config = dict(
    num_hidden_layers=12,
    hidden_size=128,
    num_attention_heads=2,
    num_key_value_heads=2,
    head_dim=64,
    intermediate_size=512,
    vocab_size=2048,
    hidden_act='squared_leaky_relu',
    norm='rmsnorm',
    norm_place='peri',
    norm_eps=1e-05,
    positions='rope',
    rope_theta=7830.0,
    rope_fraction=0.5,
    qk_norm=True,
    attn_scale=0.171,
    bias='none',
    tie_word_embeddings='early',
    parallel_block=False,
    extras=['local attention windows', 'gated attention', 'value embeddings', 'hashed n-gram embeddings', 'a smear gate', 'an embedding shortcut', 'learned residual scales', 'skips across layers', 'capped logits'],
    init='uniform',
    init_std_qkv=0.0858,
    init_std_o=0.0175,
    init_std_up=0.0858,
    init_std_down=0.00875,
    optimizer='muon_variant',
    learning_rate=0.00294,
    lr_mult_o=1.63,
    lr_mult_down=1.5,
    beta1=0.95,
    lr_head=0.0205,
    max_grad_norm=2.0,
    warmup_steps=24,
    schedule='wsd',
    decay_fraction=0.618,
    decay_shape='linear',
    final_lr_fraction=0.0,
    batch_tokens=16384,
    max_seq_len=256,
    doc_mask=True,
    train_tokens=176000000,
    max_steps=10743,
    dataset='wikipedia_en',
)
Each number is 128 + 24 x the weight over its row's rms, rounded and kept within 0 to 255. Layers, rows and columns count from 0. Numbers have three digits each. The size before them is the row's rms in percent of the matrix's.

# layer 9 MLP down (transposed), 512x128, rms 0.342, rows 198-223, columns 0-127
099:121113150121144157105183159086115121170087141133136125118133126142128123143150111195145120192105132109125128092107150115117127134133130124126155175134120102111127141130140115123103133160119173081124120129137127151166090145075146156162169112104110127113149130174168077134133162105103088103091125111105098070120153101131121127112110128124119135135161137110116158123112138146135106108160
103:137126146107106138144094150111181094127118124102128134100110129087112135108112126131090145115121144129121129127148151103145115144137094106125088099130192103113093137136130101104091142131080147115100151163141139127126104124116148119141105135132164108104080130135131134140087154119112149067152106124059131125126119130130102124101123117112108157177153126126081104115153110071198128134113
098:177145123090101147097139119149127162091108126121171123086107080078136094154175116166144131114094172140194172128122084143143076124136106160131121161133090133143148133105124153119113167176119147135118111160111155119136141147089152129132115123146125103157093126152104106156123127144092123128117121145148128109141132094127107128146088123135136100156170137114114133134129120126131167104124
094:154136119150133086122126102171104112173151119160085108139120128174110122154139125150094122094156134124131121108168153154101158092102137119152139107114099152139115180169145143121147143098131069160125126141168098096086150109110142115108082165124125118150154144138106132140122138156128141137164136083148133117180125150137163152097163165159108144102138136141127143111157116119171112124142
100:131114168091132156129123120140161147109080161147114146130146125102148103107107146146140120131117079148125124145148077110126128145109083165156140160173135188120124137139078131155146068149130146121157144160151146156138147144112114147106173119088132108083121119129117125133136100092138119113159131135116089107077137116135107110102123095129094075138134151104162122126125109119113128104177
104:094136131140102119168106134152097118107112133104176176109094151124151117120119107108176142131149122109135132145137093141092108115152126098113186086147150127155116144164137128175149092151144139106099146166137096130101168146132125117148125093127140109100113098167144093145147152156105094114096144130110137126148126151134142114160078109109182126101089139114140139116130122108145124067145
103:099111130110125118177102146073099158130117131134190094114147141148144132119155136145108123133156112133109133123110117139156104105126068110100119086129157144157121098100117146109088089094176130075096107102105131154132098123128128130147108112125126103134118159083110123132133114144138116124120146165104111178185122152078107084102100143127141123156112145147175109139142147135121140144121
097:155131090139098118096144106142121162100165111138143131151132111086167128133151161129166118170120111132114184122115145116129145107145142111118093127105147117148147115148124113102142178107144081145150155151138113147125148125158137129103142106094128158135109113095087117149103123143100104139130107142109154069113113186137094122153139144197156142111099126130113119154121076148155091161123
109:137129154131115141156073138158126146156113077106148158122156108157128155106151086122131115120183113138105126155091070140153141138131136140128134148118120170141137119091173086136114141138108108170151131156099128101100124084158118103144140110133121148122118174127108106176121141093149147118154116149125114112131162126139144126152119056088134097143123164095131161144143128143097116104156
105:160115104121146147103159123129100147143162134138095135084152153118123092120166122111184106109136113148171156118128140190101130104116108074193120139142136130088151134152148163112166132157154110130182132110135116121143125132147073138088148150129127129144119133129129121129118112152107119111111128101165116123117121111134105137116108123112135096111125125138155145108078140103183106127060
100:157105087098154158133085105160138150186128119132095093149138120115158139172131108116115194148116151112114139115124157101091115121148096128146120147123147110131113132100128112129132160134093163127136154117113117171097157123153107151137106178099170132092155143134108080096111129126138143124117176166137123089123120101140131137121125164144169112117160119128159101173160123105142123165134
106:106142130103132132127107156122143164199115127108157108123167130110127097136148112125140121148164180075156146093122110124124152127131108130109109107088101126133134149139131115123147121115138161148114167134153137159084117118169152167102163145162123148163136120103140095094077128085088100120117110138153145091131113178120116128128191138127173113107130134117141106110136097104112101119156
100:141121137130135168134155188130119136054147139102119143098136154132117123139145124147099146089093168118138122146104164117124189147115144146131128110140119156109135136093118118195133102087113183152108105176094151115141100167139101121114122148116135144134142095124127142134107129134121121104158141141137132101074127140099137141138145071162119131160133145180166140157130120131141110126108
102:125115110146194137145144116128138116150126084141115179124161112106105086171106127167108147083141159159106118116119128140113158136114159102145104126170120125115107101087136111148145130154147115097163103098089129169104119153157113149139165111115134100123117101149068167130132126110115108159110128132129109120149161084149097135143113132126125134110085116133096117132131088103152124177089
097:133135122136138118097093199127131082137179114152133135100126184068164137116141116110162112126113163142085137147135142149139106084165151117105153138145162136102151085129122112139120135114119116143139132112115121161159162130168114134098076138130122141119155098101125110164123113084173114128145166088079161120119167119095127125106134139114130130137114131100136140126120124164087129121138
099:110151153139134128131158149108137170142132143116111131177072129129141160148123138094114110143124164143115158128123134162110139164123165155121082148085164143118107108175111164133140146087103105131154141108134125133110155123071136111157117109126122112082142121147119093128141127176169107141130137148123125162132092097077140111140161093095111172157138089111136142132096144111156166100134
089:146139150132165137141143117123133126077102151165111160144157140122130147128124103118079159134084122128103118098081142156136146110116109175150123151093148141137133141101197116130165135081130112132150141066110154125126130102152118120124133118115135148133131133139152129154144141122132147135138081104087134142145121135093178113112164151095080124112139100121122073096160113143094118175101
100:144143128092158134093110126128169116159147115116131169170154087115096149113149135112127145148089120075171130166101140153163123145087152111135136097152076125102153078131123168123125107133108126138096123129111146066131138135163128153151131111104132144136126141164079160142122141110140155127125100159117149113147117116131098095129133116117147112117148108130117139126161199113143111123073
095:108147114124117132109121108109107124160143142124151089137106140176170135168114142141151079153152152124155122141196141118092101101163163164136124135092114067088117119114136144166165127102139104131157110152112156133093131120140103118126131167151144124132121165132132139120143102135136137118108127163094111125112108133111107074147151145103129126164092095146109191127155119097121155096130
099:133100167143119083115135125134115143093140138135129094128100137110169138155135149143141106101125096183097116154115136084133118136123143159095101150137147180118114083177138121087113118092094128123185133125116109086131097149147126138144122096091135103151116095121150148093132086114098148127155155105127071154111116152146111121136120105122152171137120153123117109143104133129187106127097
104:134139145100115162108153094119121174099115150084152161121146133100084133154168138120110124131116113164134154165137075117118100116108118134071150137116146119118128082129100115153129113105110108109136093154127121087143131118127084174125096129094126095151081153118165126160135143144161122168090141116088130149151117125133125094124132126148137139064114124129155156130151132144166086135104
098:123144075161149105144119170099153147134106146067122153115091136122175123126119124143142128121125128112158165117128151127116115100125092117144110116166129108113137162138149151105121150155160160113153179168145127095123139126126107111145134196125129124119068136122139118114071082124118138118133161124124134118188125122120072105130133089106109135135173159114126152088123115121113103128148
107:148124086125153153139129124137084132125110108168158159118151100151093118089129170087116159091124111131098134110108105071125151114114136091133132149088148116149187117118126100121160149148112129139109143102117096153131122136096117105115114147126126159109121139103120129113136147133101106113179117136127135165159165090128149178108121172156172102138170149126113146160131075148135165133116
102:130118131138095115143156089124107128093139149103145128129133156087093082118126138163172132105138100148129114144154143100104096088141152144158163125147102139108092136119106142111166115113114134142148142140150173151116081118103161118095092129128142152144130130121157121166109117064125099139117148150140200117111129121081156071128138165168145111155104111131108085141129121146133123117115
097:120168160083169123143122159120167127144133114125154141121146112169133163090157177109097155106136143128107142138159128115132083096137132153144124118137109135134141093120131097162143169121162149127146130124070108146148108112109123139154120124154100136124124146139142154103138127112101148139148145163097124126146182097079093097140124121155155101139140142123118130135096166074088158149069
095:110134097095111121159145102107137097127132132176159113171105134118091097143150124093155147146140101155094127119116134098128139137134127093111116186154134144119110113143166148196120121129129174124143127114116092117139169111132097095176118129137142089146157082156108149121119123143167131095178085124120109140082097152113128112139142100145095170143123153128107124122142145136135165158105
# layer 9 MLP up, 512x128, rms 0.241, rows 199-223, columns 0-127
099:187124161111114124124109103118133133127114148119131115128109143098132112092171109133146066087133100162139115184156153099109127154117068111141171157133119144147088155108137141067120141106148098121161130117082142136101121108114144089102133128133141148149110139117131141129132119113159138132097145143120142169086099135163181118126147135134170119128166103143145125117167149103101128129164
100:096134156157111133121127157148138146157127152120103150144088130106151117097132154138107060123105099097153111074117094132109110138098160128126142166101098108159098141123122146118120130123122126129124128180137102103088104118111152101102188160104123140157158088150141138158137108126130116153141110158089144143130097139134148076104175096121122120136137093140123149081129137133146136077097
078:070137100115115165126111127108126140096096086117141165118124128133126152127135128115136177180140133131121160185126142132117128145162138151145142159122173119140118105089110064139107120126110159103137110146110156165125130132168119147123143151127098135093092121087138086124089119127160151135075110168142119114099147138088142114143134105108158092102131118136121143156133160179127109103098
113:164118101139104129147148095148119098096104097142102121107116149137112100135145129151122170111137117112098107161126126130146102052124164174100167133133132119127176116136141163173111126141142169136102129103146144103102174102128126106136117136168103134136111111113149154128160142099142142145082149122121114129163154078110089131115132119140190096150133154124098111102139122138165169145147
099:120120115140123116119120170150141126125157127145127138095150142110102124107143125146175123128146100150144087156147066139132124126118152147110138107133099138136158170122123160108122143162164131089136144136117068137159160089147116171128142096129103135132157092138130094165145181115128139106081102121112107076107098111080143128174129134137093130143170156123147133097146069121152128132109
098:151162120130133142170146113151111137092137142145159089128177096122171145121121101135102146110161123152123102134116132149088116092105138121140081127128171115187139152135140155120102112123135162104140087163114166156148111129123149167100142125134156120155141158139159141155147128192130141100125126128084105119132127138112096098080112151160098081093158143125136138145128102154126130152092
092:133104170165115165141143134131117121098172103150112130153099139137161113133139130105085127126122150138100086097148124109121116130165071099115118142114114145137111109184121119139108082104120161165114141096119114128164115122105145124096095092156104143107147132059092149152083126153104167116137114125128130114130165056124172099139160150103130130121110113133138138148119124136148157115142
100:132134109147108107138129130126150121127106170116140116130105121122126141129086143145145137145124160122132157101144148151120114156176109132123137110144093145147109185147164146130109116167127145131118188133144159156112152118152108119084134129123133133166165121180110130111132119142123110160125115142145160158103136154144114135104162128139036138138148146152160186117169110086161181153106
113:144087113100160128110124134123131107134138112140132112092150137146155123126092132147125132105184117144154166101143144156130157177158139096166157121125122119168141100105105167099131103142164117158142077095110112139111107161141084124137104139121144120098140147128133172152156168095079156152128109129128084131130124139103128124160107189113176093139138139140142109102144125140153095166112
095:144122132109168114118176124126163156110117107107150192072124083135146121108133149133129108112146107115131085120104092118145111206139160121091140153116145146163105149100143157185149135148118161114170111138127132150075127179119135151130103163119133133138158139116162114159146139143118101109133138099106087138119167107119104152128091127138131143119110122135127093131135155143108137157125
095:136129104104119165142082157102116123064098152132114123122152187107129133145096132118122154171157112146106162114163133161133138086123106181129110137122124087122108127126133116132145122118111118173117111170097122130148080127119098122190153127133125121116121120132119090190130153145131168125146138140128111088154100139116114133131124085112128144099133166142140165140134172099119077119132
107:059064065129105151099117101130166122120120117118104123147126142111148159158139149164091077091133135104143138080153162163151150133159124146154099105135102129150113116119131114162143128101126167120119116149084120131159095153161116103131153137149146134146141128152165113125175159131097099104142098156139171083127131143134113159118125120129129131173132127151120097128153132112125131114138
100:164161154129145124149187123114115101116143148150115130133144102131167094159111148107102119156142131113110127143160094153133154151133159123102141126125112123124157065116084162089129155109178087093141108125137109167101126129128132147126156108163111123124093166108125113161118087102110165150152116140085136116140146082124117159113122157087103167118150093124100115125087122128098120111154
097:100116128125122103136110159095162110106152114129135067181169124112097109118117134132130101145128129114136109157130135123134092090121102153067139147108157108133110117138129092116122157100131152094139126158126140163145152110157119180094104136140088129127188135158103121148148092111120112118086121125143123163150170124116125094093162104133087127113127117139136087158164084119098114158148
096:144151103152149128147164084125118090113153097118087104118142110129127157144169159148097141127151128142081139124085112127119109115177176147094114113120167128115112135084125132140114097166139079118135111148126123156142139149113149115107132102129124186156144104124137174113116144125144126114132098123175167133061140120152150128114155130108111120122123084124140081105115166094126143094103
105:136114170105197114141129116145111093090118119172110148135133127082122139140143121102158133141129183154135121105109120184119097136146122144134148115090097142138121123063138148162115112099120080122148142093090157106155169168140180118119121096145151110143145132169169127136114110126152121153141105128082140136129134148108166161125139122119118113090128100132136117111167127135090117136138
104:083109171095090115134108108103142152130109159166093131104116138086167095141130116143132179147143134133115160122162161110126114123151151128163122137138130121130156117133131116126131107075119135089158123164140128105090151120149137110098110096132139156124116121120127112155173129098139148129153131144105121124206101159129144127108139152147142126163168187165153166119174111141167139115120
089:138084140162141122117137130100119133142171137106110114135144137157149146070125125134140107102128117140185132125130088107090105108102117165126179137098098119095145148092116120122132131130090121123128144144139127174084176139168124143137164150089135139152160120117140093109118095108133191128106119122165100180130155130126126159162133156163100098144149141109156107150125140120174107114112
109:137146150124083107122122123132147118102112142178146121130167138130157156109113166096136139125163091154133122147122136057107106137167101140096115147134137116111165122167164122109111146150114179139165122129068134132078153104120128102124112128133133110149125106113128166144154100171132108090140094118135121134095145151171147106135127130155198124133178143163140143133121100112142114107121
097:119086114111144119140112134127125118113104159144090102157101152155144108116123172100166151132103128141115133114100152110127118147121139171115162136090175142120130107161134106157169140099119110160133117142122145090153122177145124160133142160178143114067090158126110104131107158153109111148117132100115136136136140143147143127126142121142156092157146098124136178110092175154174185114139
097:109129137137154108140177116124096107118139138192109116117120114133098136129120086114102132103108125126131146169116100164080161150156118175104159130112092137127126094095104138123114145125143146126071126123153159154107133091136176152146148120124176146130147131145114149139113131140118134098137117118115151145092080139141162182134116135083156085110155131150161112168109130115130079132161
105:087151153174141131171125156141156070135099114137111124155133128127138119174098098122125137157108137116140120149112175120138148145092155132104118141144182088130124172144102113082081169114152133117136170121118150107136112111115157121140132111132128088136144143098160115134147148126130124145088110121060124146108134161146137112153141139106138108135093114158093159099125101131100155136183
094:157112144158173165080165147142107126132159142127103124150157113116121120106098133120126139117143180149158145115122154103108165151100137133120122168135138093096130126169140157155086115103095095115124152138130116174116140089102110163109134078122057087147152141149118144105131135133123127151078112149125113143110138113157142174132092141140113151091130108116101142145125149114165151102116
096:095142081104136084139144194108118159044100138142133142146117123145149133073156165115113147109115107147108149113130102092131095097182134141143128129113110146128117141124127156134170133163139162123107106127122088094155166124125152159128122149076123127088156160096144116118126120120123163152138072127123100168115163150120121108132106145138142136115130126140140090130122123149139121135157
106:083171113089146103133083124161140066111184166112164128148129120154148130135150134152126117151115143137127126127147101098140149124145123082139088146111114136119125119116147135146103177088121122119127108128130097147143129129133092133153115120147170166123146181132127132130159140161131143152151159126187100142144117113136142120179160131160140152124093175135112153130113131096137149189112